Part of a small language model's weights.
Size: 9 layers, width 96, MLP 384 tanh GELU, vocabulary 8192, 1.71M parameters.
Architecture: LayerNorm before each block, learned positions, biases, tied embeddings, normalized queries and keys.
Training: a variant of Muon for these matrices, 4041 steps.
Each number is 128 + 32 x the weight over its row's rms, rounded and kept within 0 to 255. Layers, rows and columns count from 0. Numbers have three digits each. The size before them is the row's rms in percent of the matrix's.

# layer 3 MLP up, 384x96, rms 0.0781, rows 156-228, columns 0-95
104:168124132142102162129106124124135119073147125108141146117138158166192134077156166144122133114109101174115139188161111101090148158175091187106197135096124055081080142086144109135078102115174115148136162105111085219119096149163156106106119073174157126082142158128104108133151136058097139151
135:097091169102167100148109133141095071174113123070090150061153083136133172105148113100162130174138075095178118152167110125162180131158098120114149134123156189134130162052127099184108097110194092121096128152118184095113135095115134138105154152165162194088163101109142177124126146134109170100
097:125075138103147145109077067102160100095151148115113167118148116100153138083122132206139154174132102116115114149152171128135130153174090095067187133136112115071142152129213133151129112092108123168168133157130166139133117102092119143136088091127132095145079197245124149130103101115132107095
087:100091095093088138136111095119120122075142196085124088108151086124129154141161134105191130161114114083088075151123096169111158105160084171135126134057133139135153171116113126164113144097133132184140150106089112159056169130099119125114159171146158094152114072121105154097218122141148095203
096:101132116126122103140117101121070141134152103108092115146128157195145150127086172138127179160115086153150163145103127155114115148092144137128146129112102082092146071091139160103124231166113163108120185092105061179100113138188141118102131152134119112135071116085093070069201127184129115156
111:111169148116093162171095104159163184143115170178069134106163187111113133108155158151102151103152118129035129149149138099084138163156176109128171112075135160083114156146077131104180139135119105061162137105105158106147143070141116104171069089127100140145162098097067141159109149085130154146
091:175177135062137171132120116092187125124133106095117169095164153105187163119079115144170161116140142140153089153174120108171134190149117151115151131165115090131083095175134081133075153129174162130124110104092108070077121134067159187074103143080094122120136188135143071140120101146088122129
109:106126130121089192174170127135152118113193146169123129083154120092117144071065061120090172169131139176147128152139124166086148126048116093094128135138121139179125144112153156131110162122155148099138131067153118109066166183141131117051132128110128099156140039126074146130125162112100146143
083:131066150148117142113127092126115115087159130190088161218084143104141068111108129086121164084087163138105199142117113094158146109113200154159126125186130103148138133126132117151160143170137156065122102133070154156153132125108089110109088119138141130171051189131127091103167130185142145099
099:132160114120103198164107078128178138193131091134102155114086105118078118139114144144090164157114051144178125179178138138150092145127167078118189132107098145118108176161133102156097151154173119126094122090128118137096144179147125120087045135146094178134165118141132105139086058105150116077
111:128114136107101107146119166132151161171108134105158093113131100106099139102100065182130156145097100122137136164071099216160159129118164088056113116163147107164058175143088115157152143088105162063111161149077127124165175114170116149193100142109071158136163107093122148126174154107123167151
100:103174164133127164104084192143106099123149121116155132118121193130084127134093114133077140096148112137138164150139156102146123128208172130141093094101225125122149104089165113104094167114133117147121091155163144125125113080133104180134081184061194120078148111173067112103128162099124132178
084:115080083122097131142136091109180145145143102088161119161186092143139111114089209130131096132115079149171112149129129153094132139129114130174188197114182111120108083118180122108148108030143160093140152103092102161119116113132123176138079135164110138103140126107160197082163140132108060094
099:149181120125074148097118144128115085096160131139170095152145094155123045092075139152146160138115171136122166172091077139150104096098100146146110160096133158148143106127167141201049136148183144128137122181145149094078080173082117152150130142079110090089124132169147108094121093190145150088
085:082186078120195146115136098096169106102158158125154134083144101149166117142051117132130161110140146121188159143145120194137126087101078114108037108137145133163098145141147105127178164188067093103109076165101178151148157093143107113132123122175143149092110097134138087143173150159113103102
093:137113175131065082129157131136115121193127131122137098121066138100139107206109140132100120175084070126092111183134123181143121152136149131110140120095110131159184165172159130131119168139144139064071215119099113107125110147127164123061110187093110064147123081137090087119137162163141119105
120:167143134172066093184079077112187087096102136155109088117158082132177118133144087096116157105103120164102117172120161113118153114121141100120160112137117136175140117118116133145190140097147131091185146127105121118168204113112156176154096162149107118071147146127158181098143199064059107124
090:154161119086173119088122134172111127070199144109159099097151128104182132114157141139130108107085101157100100128103126142188153121101115133164069192054130135102118090103158162175081130152081148068104160093152195080132141146152118107124161130086111082133130108134141111098133218119164151115
104:160125102124167108172087095098129126096141126093091117067174133150107173171144111147093116146147143129101112127166177115095186079111091177132200190149077108097109113111139156168059135130124136130155115164131157124081136190147171115173105073110152080124102140107100100095142125170094177188
129:109137113076103127156089109165140140107161128153147107102176102158066149123085160135103084090123153078112133155135044136099095153085099143154163187150143140099137077156101122109095110133172212184181168114101200119089139117185138146122165107127155096153103140114102164089074123110127164127
092:122122093136094096141155091131156150116133095119100122121191127073071222136097134058120123133217106118098214124167129129121110119127130122225175112069123111170172080109083127134125118128180114195147093136103111151105159144146110103119148140131106118110130121156095122086136132139170115112
093:118152129089093101174131144126202063095123174137163091119150154140146144139044151146148125104100171137105148167152142133101157176157090139113094186179128166139083062113163133086086083131115130092127036143078149128129111181155099166172117138106133119135141169150154099095142116102098090114
101:188113148147116053168133086049153117157151128077166164118154075166212111117084137136103130161129083114116166138121088188124087144161113098079166168140145147101114168179088132127127164117081196124086106134127115116074109153155145137151178144119107085136078122119127132100119144097102153159
089:134133129165137132094131125169108181108140093111119117129096158172060174131081174172094180152140125178113134145176158124125114145192127170145101064113129145106157198126168098097080084105147139109124152115120114147117116096099105104107095111140108214073177085193086151130168116077125105106
106:121161148098137099086085140164063134052139110148086091126143142130118145131090146116107146111134123138135136128164186088161123075136177181112164088089186091159148132174094109138097180186146123168106088095121168141173142156121106130141151141139197156091089111116121094067127205087167139111
098:133094089134105140119062121128105168130115108194125112143122143131158088125138152139103153124081150096081175141177067152140149152143083097161112121148124122165080175137188085122164132121055130138150098084077116140128102135160190147191145120131112171072081156141165136167133198068084135126
095:142084161123131144099134152130137059143145117094138091131117168108147085072103170148185101101107135157118198075100145131145197101168123186131111160119144132166165089122111059112119117159104167172091167176087112141090138113130093066123081133100112127068151128118163140093189147111072138158
090:131104116163123115099134104195110154143102142158122089115115122164075203124142137149095145166162129101097148163067081120117158176181085114087182110111138128102102129169148106105173066081092150129134160133125114097093116095131141148069125118182133122155174154141107230115098159137062153146
104:112069139069095144156122120174131166141106087153181125094154183106067101065139111127111155147130177066101109154069140124123159114092119141142189148160130163132136058145117146148184191161130151073087143122108131157106129156133128149120136167110151119112110159135119088054104111154090134204
097:129135112147136065130104159136143059153143082150151161161138112150152101098128160157156116144138102204116141077102137081144133139092114163135172124125107057125111045148139134128132163130123186085162160143052113117132065144093174179066184147112115141104077121127109098088155155148132181125
095:130120138121109114137118119114148144130164141188101149124129103153100121048161128154057143150157087155175141178124124069054109137141134127118089211154116147105060102099128154151164138157105156113129090118099130104096097186155080135154138200130110106109100189090159200125087125146163104149
108:094150103067140154161140123097102089138169132090121089148138124085139145139133106135158128102093163155117145125120106129183137132129168112112137115132129074130148062124152110140104220214095118155100114136110151126101116168161166091065133152099110090145108119179128049097198111208087106156
100:147104154114074088122120154123119155125144098143120105097130084142083117127149096172158108126139143123135052153121218185133119076128113115124129182153196137058086081149155131164115129105138185072136156155047129147149159129092137107157098166146131078158138124071154183131086118122138177122
095:133100170083138137146091156102179133106132190154129101089167113098164104120126115126102172119102102116104130156117105062128181103147136187189126191148153158153130139089129137199087101066111080077112042161154122116111115146126189117162082124130161109088132177087136138111105159161112136091
095:117128116161108120129062122132128088122147135098108072196131135093215170138102130123151071088118117112107104105113143153165164099107151136078190110119137127104041147136119117172111163054144161127099182174105100158155116150157138112153135147086064134137132117112089140119207122149174170117
091:130131150072124096189090079148153157068115147096128135109131149129103095108090139139131163199124148147137121186107171124093093125160075128077130100130108156145084172166086114136140182122130155072102097142110114068071131157174135132146152166132182142166093096064113130147095213122149129093
087:124150187144143153117160128144130108135124085167160116116152110152115083123038102137086081150137049145121167122138077065131197137109112153140141160093072122148140154125089130161170118157186123140159141093067106149144100098096201104126141157141119149071130093158076068135142115167158119157
113:123178161093105117171120066130103153125080058128094174098154097143109141069140093105132128155188150115148132154157134144172159152156086144126100173124110215146118134036142089143111161103128098130125156171163144110140108084163148130082143194081132107086163162090124144131081139135097168142
090:132147138086140177156101090133142190091147138190082041145181127148147136134139095093122197165139076098144117166122134181111141148188138146100123095153179137132126140131116154108141070132140108134104075081142105149101053119163161122178097119124156078199091084126098131090130133134115099110
115:110142138108133171105111100121146163091116129047094193076118140178116195107121172143105151125128162118098122174118204152138156080077083171141098173150124112136114121159150089150137098143087153128184139183122182148069102144119138140161111130090130084080083142095149064110108132151122172095
085:097122123094167107183100125138104137123128199163172084143082096128149106117119151165160175156163074152111133102073107176128110120194130131141129105082171140098139110112159104132191139124105124111099157142142156114151172141085106134090183080135102154052034101099123148080158151138144119183
088:125146077190116154090159127106190138106108126141108118158132155117201105103139099153103071197085049132141155137102164154151124059164184138104125164043098144131170134133121098106142123160127105070176122131097114118111139121082100102154118153115142155083198114121113117109148183142086142133
095:106122067162169155134142154104119150098172152120187119098101084158122116132118149104143137127131170173110103146115091146153142092099152125124091121095151102135085085107164096132148126097118181155150078156052196095088149148127097190116167197136093106126090176103177075124128172178132134058
093:151156151109123164151164083118145077115126182146100136117178057104162134100125079207102124130109116127092143131147182130142136141137161089110124074114149137121119129174160089112120073092178131178137117139126207146107167140167111162139120131144127116068156062133151157119098147085050087069
111:176094084185068123140132096102138142182104148155107126095111129143161101156158112097097180106126120142116128153092179177136161090155153053107100109093118155152087109099174094139158151102081146089104133173108127098097192074153145151172079158117148122053164103150169186142100112146138158131
110:079103116043135141120121180140183154094145158138145111117121146129145164106126103171157122150066134124175088115175122163193074169095118135091119181144136164082095131171100096184097115150142119072142102140115117146115092162144161098155135118194097174146134093194081122120097116082126152080
109:122149169177131136158184111118122099072122133152142135084156140094135129118083174113083075182164113171102150150062183105103145080110158138105131183117106099175131150102115118103103082082145125155174194107079116155075077124142158135110189137120139116120130170067102189099107150108124163096
095:101077163130116192091131138087092147140168138138131057197122175152078173089174085080132187131175122141106145187147137115147146131106108183096132179084140079130092162078170109146142147125113141113093129086111136176169126135107070148101109170146184137139077091141098146107150113140097138131
099:113133149118144125084138142127142180199124133124134096131123159152085160121094093122138124103165164095101163175091123109095125178115108156113167184176128206125167113113159149092119136090105191111135139134119129173194099109074122067203078176091109126141115131102094159061080141117078122121
103:169106158109128076157112086086136116151121102197069138107145208153122111114103090162117107094147109146045145123109125071142164160133110080144172191139118164133111147169193134151161100164154121114107143136144170094079071126087136130124142176158099117122112164070125192147076103134131116127
109:115078138147071096148124080190182063172161149145148158097137069156156166073121142147134138138161094141137166110087093170145156121102111146143160117172105147142157158127131176190064103127100140110169103112134205140092136164137120097095145081104157071117129103076083166111132120132132078104
068:180159136119177103152092091129183109104131118137176098159136164095161081087136114125102118118116194124113172108154113131168137179123177107187137130180136091092145105187187165156154227133114183113108094139109128113130092120089090075093144137136104109131168129160118124104130090178133128066
119:196175136125068132145147120149133176141152156161117096148131167131123141076161149086089165067160148136173148137135138152167163128119086074118108078062099175157166097142175118136125075112093087123139152132147117164144073118110148142171100109086113110133139096079051199137072150147121115098
083:122155142120053141102135147149168139133095129127095160065115158150142149137075069154113175161042158163099127175136097132114137119143141127086107126124156112172128139113188100096100136095195117159152061168155120119098158169192192096071108161096112115102149130125123138118098173122081106080
110:148152114102117171133108152187121146143138161119128178061060073083180144147102158159135128187117091143125158143114141138045139087088116115139101106145158103135146158099166155172148093115122114061121147055123134184112123140149138138185154132124128120117055158058099084082134121165149127145
098:090163135118116144053102127162147133096111072148124142133122128123109168115155101151097174159139084163142129140138101158066066134094115184155115161117150103194159049153087106178165135133112195151156165155084131091105130160103144183106137164099144141071102147083155083107091147094099168113
111:093112112106077106126152102109158064113144119169147140064105117134150150121125050124126212127155139199088141171122139139109150121172113113153134128143178152138126129151077223176156117134089080137187170117065150125128148130102141078138163095085102068120163091143101123136141115112151124093
097:076110092115147065048086109137087169094109141066096125140205129171143136160161144137082087112162126152076127136176190116120114159157143182143145084166186164100174126139145090187084105100084159139132147123133117127132125139150134113102090172118132115077127179121129187131094121128134101155
103:155174142130130091118108126108170092141100097090114234179138080114094095145104141150131108183192070101138174097126100131099162099176144126113109117133119169091076128114180075143088142140144142082119097116175168129098138149117134089127122184135150153108141129114157073070159185166110087124
105:064108113147123121191102133111114087146137154168102061126115114146159084126216131085120176078143084141121180176088130160151209137135119105168180121110115157184154093119136111134146163155071159077133080156129120121119152139125157070148128109089096079127073107136101147152126148100174128127
109:090119139151039138111129170125167110115182135115221137118099144083154142108188116104114150189095148141109161170120142161113141176129158102103085125059139162103076084214115136136120142116120105068076115122069114108135135117173121119120188153125148105106129127134092146166140103160105141088
083:111110100133110164128148122140128164094138115137100081120145142105165120160179128099124106148122112111150160132030117139141112079133126125167156133120111095172118120162196127140131161140105118122126137017111156108128163148123125111188133155185067160129115120038136182073060150140178083119
106:133121078177142169123127132177179133082113182172159070103142118170107193147100113176124117090166132138060176108164128143144144158099064130082140102090141122139108121140123131115084067186142140158144089069119140160133119113104134075150152087139109162095169072130074139148141192140093107126
082:131104083091155146109174136148145165073189122164135077149155145174123096194142131123111189148124084161116113103172151157131131125110139173124179089089116177136154075124192108136088101172133150100142076099094142121166116127085089068114150091200100136129101088145101162147082094095133160104
113:127176121122032087138113122129147149173172142118120169082156095100155214129159136057136141087130116110157185141107097139149103182098155115115141115125162155113098093153122081087158155115072201134122118130103121132153124134170127078149188140084081130185110142159077136124102093167128121125
100:111091191127094149107085138102127080198090067129098102133112154113155147170104131130131145097087116124100169156119141084093121149134130084122176163135135164171149123139146200169186162130133161119112121169076131131084128100189153145127125109103117152145145127066087151077067069114148203150
091:125149102067108074096145082127127101095189116133092134090148093131123109168123152107138139112130113121133159178164154076082128117092119094153128131118146147131175124141150145135092233072141167073164091118161195144117108130055160088108175161147124171120163146151097075119162106158158079116
106:114165148123128105123171111118081126123212123155097130130161094135119124142165143111114138153192149116116094117090138138117145150127160179144154137180133153068099138119190123153127080120185165158105107107083105117073063136127136057192165128147148108134107178039097146106107112173115068162
098:154138147123084108139149190123155050075118096142114093121136133118158098109116175170080122159095098124122197140150100169174094145096154130132085159109172116198096117136167134076122166111105123143109131088091166180111147157153142146172141174091106073188109126197132089111137133098072105147
088:157142130120115133139108168115138159082124099083139121144156134152113173124164091152117186104104132128172134176107179109116143150165147101162163051163099126114025076151143108145038120105106089143078113085103178178143124131166128089086088138208114170120137140110144105109111091104126125145
091:163190144098117100184125083141152104130144118167112073104153073109190133142143190089140134070140150125127156127091179091125135106046084151121142172157143107103072105204105146139153142106139163105111056087094083092170118138127115094128096142087147105156171146140126103090107149164106133153
127:110148145116128092139160072126160112093123128091030162111146133155164132126097180132145158122146123152112173182141095188108138142094093153136122172119199137190160092091117075151092125060149118107191112122116190139117114124120066147081088115096146076122150159191158127150150115131136145158
095:178087099161028094155134122123130187148117121142115072152127122197142144134211104096103152119122092120108139184150133148133143164105141129121140103085107137153140129161140068111090171106103124131074154164163113113088138096108176114136183100141069113106103136085090208116142126175121128083
# layer 3 MLP down (transposed), 384x96, rms 0.0778, rows 156-227, columns 0-95
106:095118099129168149100104145121155119116150116129146104168129112090124104082044139144184157130132168159094153118170082098157152127119087100155108184173134152139111137084146184097126142169122124102142114097153081139124165186047118196167146120143077132170091116150110091051188135110163118093
140:138119181156116142156138154106075124173084063096140108092147104154101178159104136120152113163136116110144109114134150132127207144128102131123184158161110173153096116056091088117110072135118080134168164145185158080099143030165142122118111117130126165129171077117189149150116142094079118119
088:170175137138102129157093133149053140134159153110109127090111082137157127145112112130061087176125119163160133080101150102138104083103130112113188147131124158183104169174086131132070085118147108155109199111160157130099083149074066162194139144191152108136075133150139116106102125114171127083
089:090126122126189169138115169151080177150142161152073104156113200165151124127112120131087130105140153155116140181123076108097176172095129155129107075165152131077112124178126064104110126130119144116128101129165168117155106053091166114147152097049096129137179131160157043128098101138132117111
084:102129158112171178167168137171184124124086169165155145135126076099117140181200110151073083095103164123136091104138122079181130113163105084116093112131091159136128188111149090150143093094138102125121044139101177108134139076110100108153103124130085100109184117180178148162099148142117151106
101:173070143138188098166104050167082199173083104120114113129154182153166151153110142134125090118145139158075168073119153154140150131105096114172165158132126099107107111137141067156113110123122085090183166113140111111111118062150113107169119114158081142059124131139121124190176159100110130135
095:119171073141064113188106180132149093135144182139121143158129161099065154127116104197152153125155145101113151115153140165144141104148085083166070119135137113138134148111198126134129108183118135097122085138116137115174107114162156111146111213100140103074145110065052146086067128107105112135
107:171143151104129145090179159073154130146154176131179146117176141172118069145154144085123104061164121105133173135164069100150104121142119152114093078107141127076137171071106109149192144124157061136099122136086135216101124119086111137123097121147132117186152129112093060117157131135164096144
091:175153096134134141164092132127138146162063128067131103083155124151166195133171106191153078148153092124171067135153129184118139153179110058092116125101071119116133099091161153119136118110091130160160165082169086110107098118123152063120162154124122133066192077121109161117107150131128141138
099:124146082115123147118106123086110110134109144203086147090145106070091129193108100163066141179099135145197093147107140121151118128084129142117168139173113165164111129157114081146079154139115159124155163133131145080162154190095092130114141141123105155118167164154091085186082134135030101104
122:136143099112135115179138095180112116123139141093157117096130189122128162112215099122117090135150117103115066115077163133177119079145155083159093114140137119102182129147061071136170121142124134172137174140102108138154150169155148110136154060190108085170161132125053165129131137084122154070
110:150107084178139113115098076137167155116125138153156114170136097100135106141118147145153113157171171152123167089157143168100138124167102108067150157143050125135090184120085117141104065137081122108157152169085096161110131182186107105101108113124093165174084127155212089080116139126076160108
085:195193116119121158095123079120108155148172120168132126135127147104136068104136052151120159095135082119098116064106071121129118192155092149135055158128072160177170148163107127136116138165099112109149098143166111110141126156148091052121159098144121119100164099081162117148087165190129141119
097:109092181109196166118145086178072095120122078133127131119093144130131174124136094122116174081168115152142164112124108146105194125137117173102127105145164082091171153202092120123131108126087180121134138161119110149188120124081133122141147112095191113101131168066074126097171075069167131128
090:168124135110091117110180117102120171188120159112098129200115190131132165101171168137166105153117146173137056127117093105099115162078161096161133141143093143074181130172066151174150129102141169125111132122139062136058118134130141042138121098143072080113088147131124128155155129153134111152
089:100168110096139203162151060113152157093184130100198121107139109163108128097145127119134199057118206086143144095117131124101139116183133147140113120172205113091103087112129102124156082135122132113111125151129141159076115097140075140129112147129150162124166138106168157118093092169055092127
115:131111106156129117122069087064152142150112157145147191056111100150164078137118109135084194141125101173082147095098113083120143071157135125145162157156166111131131126176125152186084098134167135120111154163100134111123117125148105140147146160126152101117089073135252170125139087141096103114
089:132080143140112144165126140091098126186086128086120170138110149158079136163150101112191140174123101125168121115103130130033103149176156150101188100187098105142119169158136105065180147089103131128164158117147126152078164183153110130121107156070121132119098102127175118108144070090099074159
103:101139133159128137084141093157106102117124124126107114141124118168126119078126138090215088086147126124084099124143183173179189154126151085192089088127118150121153116084108174105168132136153121109129095127197111069162111173107150119117125100063096131176118132125114036140143148195172101116
119:167097131085109135083077111154139150141152204145133109112108121135098105107145134106134118127072120127180191145160083121076058110144061117151081170159199150156116107197171187108094103139108140136063126140095159165139159111121126116191133103144157142130107129077130179107100098096113148148
092:159106182202156128116186125148072157110098138147105130134134168072187129055138118174121115059105175113137088127122174155146105132141151092112142086124119094082127164113115185116148120125100156149122100155078155100125133151163137194151076137077115141129115174116107038122125166124161096102
090:095127091160145117159131155164155100141154085058110104140133156102122106136122116083132134125112080164165132097115132113192108108148107119119163133141101110145189178132150172158133126150147137159101179062179137099119123176089137069129157044147164051141075105125078124196079143125178147118
094:160139154093117157188108089125157088055125195172097140141151125112109133081100128092093100103151187128085112146096133112145078168182066109131152122185107139105125154168034143159140164099176118094205107084087115112144115163130110123172164118146112115134134136131114168149156134170135096114
088:156105125085086147087115131095150100125118156169134145142160167150166054135139141145197115163141159104122162088088147166145119113114153126089129166185189087112077089117025118097149139099071118124146081075093123154133142147112117181111139199107159127174148160140135109092178112147106118112
106:139146085074135080151104067168093119106162169057107112091129105053081160154123126137123101153114141128161123128189160087175153094182063159108117112158123101124139122176154155167110104105124078148127164130118107131140104187168151150119177127180183149119138104122082109075189156130142101122
100:115193128124165116141155121088092152137079177179135162131103110172088135120124118106166166139071170158113174151185159090110151179091130139077113132096128134107129150031134149117114169082165070167085119106109096119110125151136103142109136194132163083088085127104161108142093143156082109179
093:137136097131142130117110164085110167077151124150120118112112127110107129156130077093105130163139159088142114113155133100102066137169132115090099112133105140125113111201134201119145121151053066122177101101164140163130099122115222180152165103193119195133154109159111083172052128121155129100
088:156122179134144139165142195075090142167148080140165193143133123074102057137116099048155084074104144164128125114131138152148097080095112153181153160168150086190121126140102138111117152151103075085149100090156135105143127184133105174175172118135098079146073121125124127144156102120152133129
098:158142163140137123133115101133125140148113046105113139155116193111087091138125143087132118122112206071059113169116115108085149117125196154121187137156050137126124105171130106117087131183149134146154193103104097146119167153159091088108192109175118106143131157147117115065112151133116162075
087:116141097072140169138121066140134193069124173136143105077097150093104168171128142145090135070105141092116144130157133188087113109153117137120069074115142205120175155127172108125137107105149101113095077163131149174118180106082090122185092142183127140107216157109142138140118125121125125140
091:103102128124146121098111098096140103142081099138113116148139120131084136106098100144139126134070135089137105176092086220107084133144118142167220140081118090184135117183049145083125131152104120172129157100115123075076134172133162128124115083180129146123173119126127138190203164137131148152
089:152153153165092097091116112145161159120105132176134143124098125138121112093135155154020103159152100099149166121129151158092090142149104133180131161153126192130117186158144142138123110056208134122126121105101104129140116075081099158150129109177139164094129168060118168113045133073148126127
096:164109096126125123160070134064098140127145132192113104087119153151121170144068132103160130146105082098142097130121153167108109121136145136145146042099140146134183119175176165091171106171158133136057088167136097145135130066187113118156104078128150158211168156122161132118109079122108103113
092:099139122149105146113145143203094129153127124074110155043150071141124092143102108122096169094185115111178128068119138133137147179134138143088190185143138143125125207162089080135170202109118146145073062119116120111128147076167116172110118132137127159107125105080125102137130077139154128148
094:105131083069075119171122123169150108136078146123123157130171137142139159166166197159098147089126148127045138141158121164128156127117099133129164169129123102179071149189087135160085117121117144097140148151135159149080154137099110105135082118068153100195123117127127145049053171111087127125
098:114092102118120157177155134136121168210114124096151136101131157156175150130140143168121138075122137137166160077134055153185153110146112109150111149143148122087143060120155166119129078138090109180169145128123115126150109084107058113144124155098054088113168100143059084186133097106180150112
091:132125152099136071183132100115072141117131147115154170145099126104147152120191136086168140158148110112104093126110236161099071141144089134112126130136155115137132091123114142111151114144100089057083102156134176092168186197165097160131125115131156120124111139111210184080095079138115129116
107:155125112140190096147162131122161124155124056039147131131122106116133186099134091122189095167172110142109105112133191096161113153141139091139173092106088130142183089036130151146115108146153065139092127165169133120125109153143151124098104141127129127067139094114219128097122171105156127122
085:064136139080069113181122143123123151103095192159126137141091130171107175118058096069104174131140145085182112119100185164151139171145078131121112133119129166113102138127115116114143145122139144098101106166140150127154216150099111136157118097206106155147116152131072131111080124108082098199
125:125105145124140123113081129108147152106078073145184154142073125130145087121096168120163180089146140134136195143148120168157127099147073098148135121106113156166115085106102102106179136135125177120190106091161111079163149096133179078117099130113122143112122167198053131108144107216129078094
086:192112152157067132097126140147142144087135095150110090142142110071078130173188149151104088125074141144180075124104120101157144144088100078118158186151097161120102160190111152089145111141116129165139117135133073086098081116151155102122076142167207145130130147201147128111081171100129127108
084:131080112187112120121100163081138208106093116119092149122150143150079152131087135087158113122163156143095095113158165039106121125148155163168100193129120122121136134165100134131069142115133128160097116170148070103146127188145151143102150090167144140123080046151136192125112142084161167087
090:141139129127125095144055104127166136108150146128107115158131130127124222154120124120078056103128123108106180081201124162098128152137058152163153116154087164160163141116136145107084140143130129088166148129142086127118109114113180069133062061116175167121102111187072159127149144159106158097
105:127128147136124119093147063190146164145132122090111133095149090151144170079151038158059140127135153123092129122088096181080152126161094098099210084120163141134154161128124091181158121168098110131142142168102119154144123107126136147095110138066088142127150082180109191118105113098139173177
113:115102044188080137149110144081144131140135151163097137128166169119095159182145202152074139196139127130075092195104126130088158122113127138126103091181188149130131105149101140132098091083134175119131145153066144134136124116083127129146145092129157154086078124122105114120103120157136190057
107:160119126166172150164111076128140109169127144141147159083128129147100121064160112141156145154123123133115137111139151092063095161083179164077132140196119106104128117035132164106110149138154131166093094149135069072115141164177163105130146122084136042069116161148124111156163197142117141116
108:111165171100145155106131113127135125077094196126130130140141156118125134098136165149137165152073124101060070170123114122132094111155084121134105177063172179097094117117125097162113110067112150134153042122136160082159153169151105115172129150133130068134069165135124144109215150178142141110
097:158150097113148152159143136130083121137077157123131118094099157160157198202133153219127084125085149103121100100107143147070111150139104125148107037137124199067183102116098152113079129173155133119132127132118110116085117169189131108139113126117114116109222151118154110121119104103125128091
104:098070117157147103215129095142093090117149096118143160113163141185093146135062155147133123079153156089116116150088179160114142141177106168189156156119175152155102092150107163071158089152062123145164131106141069096148089142161103118166147116116119147149094067141155100144063116124110147133
105:141171140142150170105171169167090142083139130067148141151143147193117079092174105115098067167148108165137101090080086150094143138075207128139121089154084146117157069129138150137117157179185123129113142161113113195098146125081091147111120106119144093071109134101123067131138108116135150177
112:112100209117114087112158121108134099103122133160139184136165129151191144070159161072089090136080088118103158156080153165102174126104100167084148043153112108146130101155150196084151120111154129145115117141088187131173129073120110103183180105155140122120149132133112147124161154088150090103
096:095078112119097196151180109124099168148167073135071156116167109164123152160133145146185156127154057152115132167084121103121087095109096135050116117125093217137099104129126090102091067139150095127114154136135148140121142112166153183156094147092146138125074150133131145145168190106109125172
109:156179090166171140191094122127112120182142113112067102119148124132105118094139091097103144129109133116146106133118126105159116142123093118153204211157078115185152127082092150188023099149107095145138167111084107132160139152148145112107154062120169137141128162120096154141104171078128169113
080:149061085119120131210111106080188149170174162105142114131130138188144067107120187126126137113200158131123106078118125118139127104119080172129110120114106183140134122074086105200186137140108130127065175112116129129108066119139104115086181089140158097133119110111123110105151150127157161177
101:119129119171152119115105162119098123104155128089149047161096134150130069103118130120133150125122083124124140091103092109142096163152183118128114096223110093165109121083127135149053098145102109148188177168047155174154135119108157154112174135136139160135145126188149172125068125139066151165
100:164106155168091115128066149133135135126088150214122127116086156175155183183153105108149112131087100167107107135128137175111099102117109073081116092160152116124186115176107116164128098129103110123155124129145174138135146158100113175126065205096112126175157093130143135087151044089111099084
109:128139122163162122117143152089124154105182118085123124167135107097150164102183127160157137129060149124215130131092115166122140129119174096076099115107036047150129098096119169088192158134113092144096090174139156167100149157172142152077083153149132080138099158122122111153114121126180106112
103:123130136127111169166153085114139146160127161232170093154086119145150131108133162153129122191124116116121100142083090204115133117119189061120161161149074068103150136125140186101096145126167055124093135097104127145082115101090133087140149138097136134065159129166154134165117131152126145068
106:105143156164132136139180157063075048117118069167131173109162089109150162114107078084159139111145107102156106094134099104105132101107162130150161107154122058195095161103160078181163163177073128129195123131148169138135121133167103084126095154095124175107164133172118157122140101137102135135
101:117178109164090070083096141103147111159134171137108116112123096080111093140121063080147132150094108137150175180146088117150162154165057140100155170161203116168117169128192135151103148119138140162122059131151095135141143153078169090102134145136152124089051122127082142133193130107114151122
105:120090132127147103125142104135172135141136105119127092117113096149141138204063125151207099089138133133130114128165141093108127138128218139126078099107158092092092132116119166143152172091167148188123108165166100133069072145156200145063069102104113092164168121143142078149103160112147090149
086:141173131161105153108114094101152143157082122153095059178092158120098152108105183168215080138167196120181124131107122115148051131122082135131099148130075119149124103093093109099078109138108124179152104102164116080170149182160141100152118117152131138167165148154119155112096146120074076114
103:121142102160074141118125076168157161123107089112166151101123145132112166095106163138136109148138215086167180139053129148107086105174093104147149107113137107117123151167108159073116134175095113115146070053155136129157140155227139069097097159118124156113128124184173135134116118123107137082
083:175174115076073177139122143169172045060172147122115170143128112131091082189122164118207129130091089124126131085155165182143124144120125075144112139137136165163074135137091107089131136123111158075133104190101087129134122114162101085125124119166122127140143088181124133110120156069166132125
109:144168156167183101112155113087146204185113087070085130106133165113129131115187120152115113167159137152105096089117108108067083160155157131117193107113107149136103134144088157113131172119203122154075136097127159085145074131183139176085100154137094108103091148082134108166117115158104150086
103:126186083099120122123121146163088136088122133146073140096146095150105198086156117159072081170141124184142119085110162146097141178125123112135147070116148101039172151154129097148114111091151135094146112102173133170112171060121139139125074191132176111135155146188121128149097142117117090181
090:117148152164146100142107061167127089128176121183137166098142146153093119147108136158120135102147105104033096149087098169121144124139074133109113085162133086171108081201104120106171143143105188107117121150141161127219149154117147106111154114134119121111144189053099147125140107136158086071
092:119121132084136122167168129112162108179175167071126120132107098136124158119108152115131182097130144149165107127119108146159126137141094145111054130126118096124145090076196134203146190108132072115091101147089099131179216066129058140063154123135147172111099130181144108131154111133095145141
098:096085111167102080125148018160091140142124179119121118101129149169128141205119119136109105123159107095147176076146084145086168120162128176150045142097195067116182156110125127135064148140172106120161161151129111152105148091119125145106122125093176158141158133114130126101132171137144095106
091:122177141105105092119196125073136102059125135140113121175118111137112102149135167146137107058093181129182118147185111066121153103164166152146086171162135107145169093073068106082181150135124115150129147123167063160124143135086120094117122122133153109201136125152089121201141132120158103105
082:151122143147188160138097222136132105164124135116128147184114196119137094106091109152093153222120130108091150139191081090114117095131120121066140113071139122134158163051088046107092125152152128171122144150119122089119152117117166136116132100152087156088100139132156111129177151104144152106
106:129198092075153094193109112098072184130143140071094094123178117080110186132134123122101129167104169131134106145147142100118147136125167149116142066130119183174120164141101132180141099091136098132090151174090109138098124170135126160139154118132144179151159109113087132119031124062113178110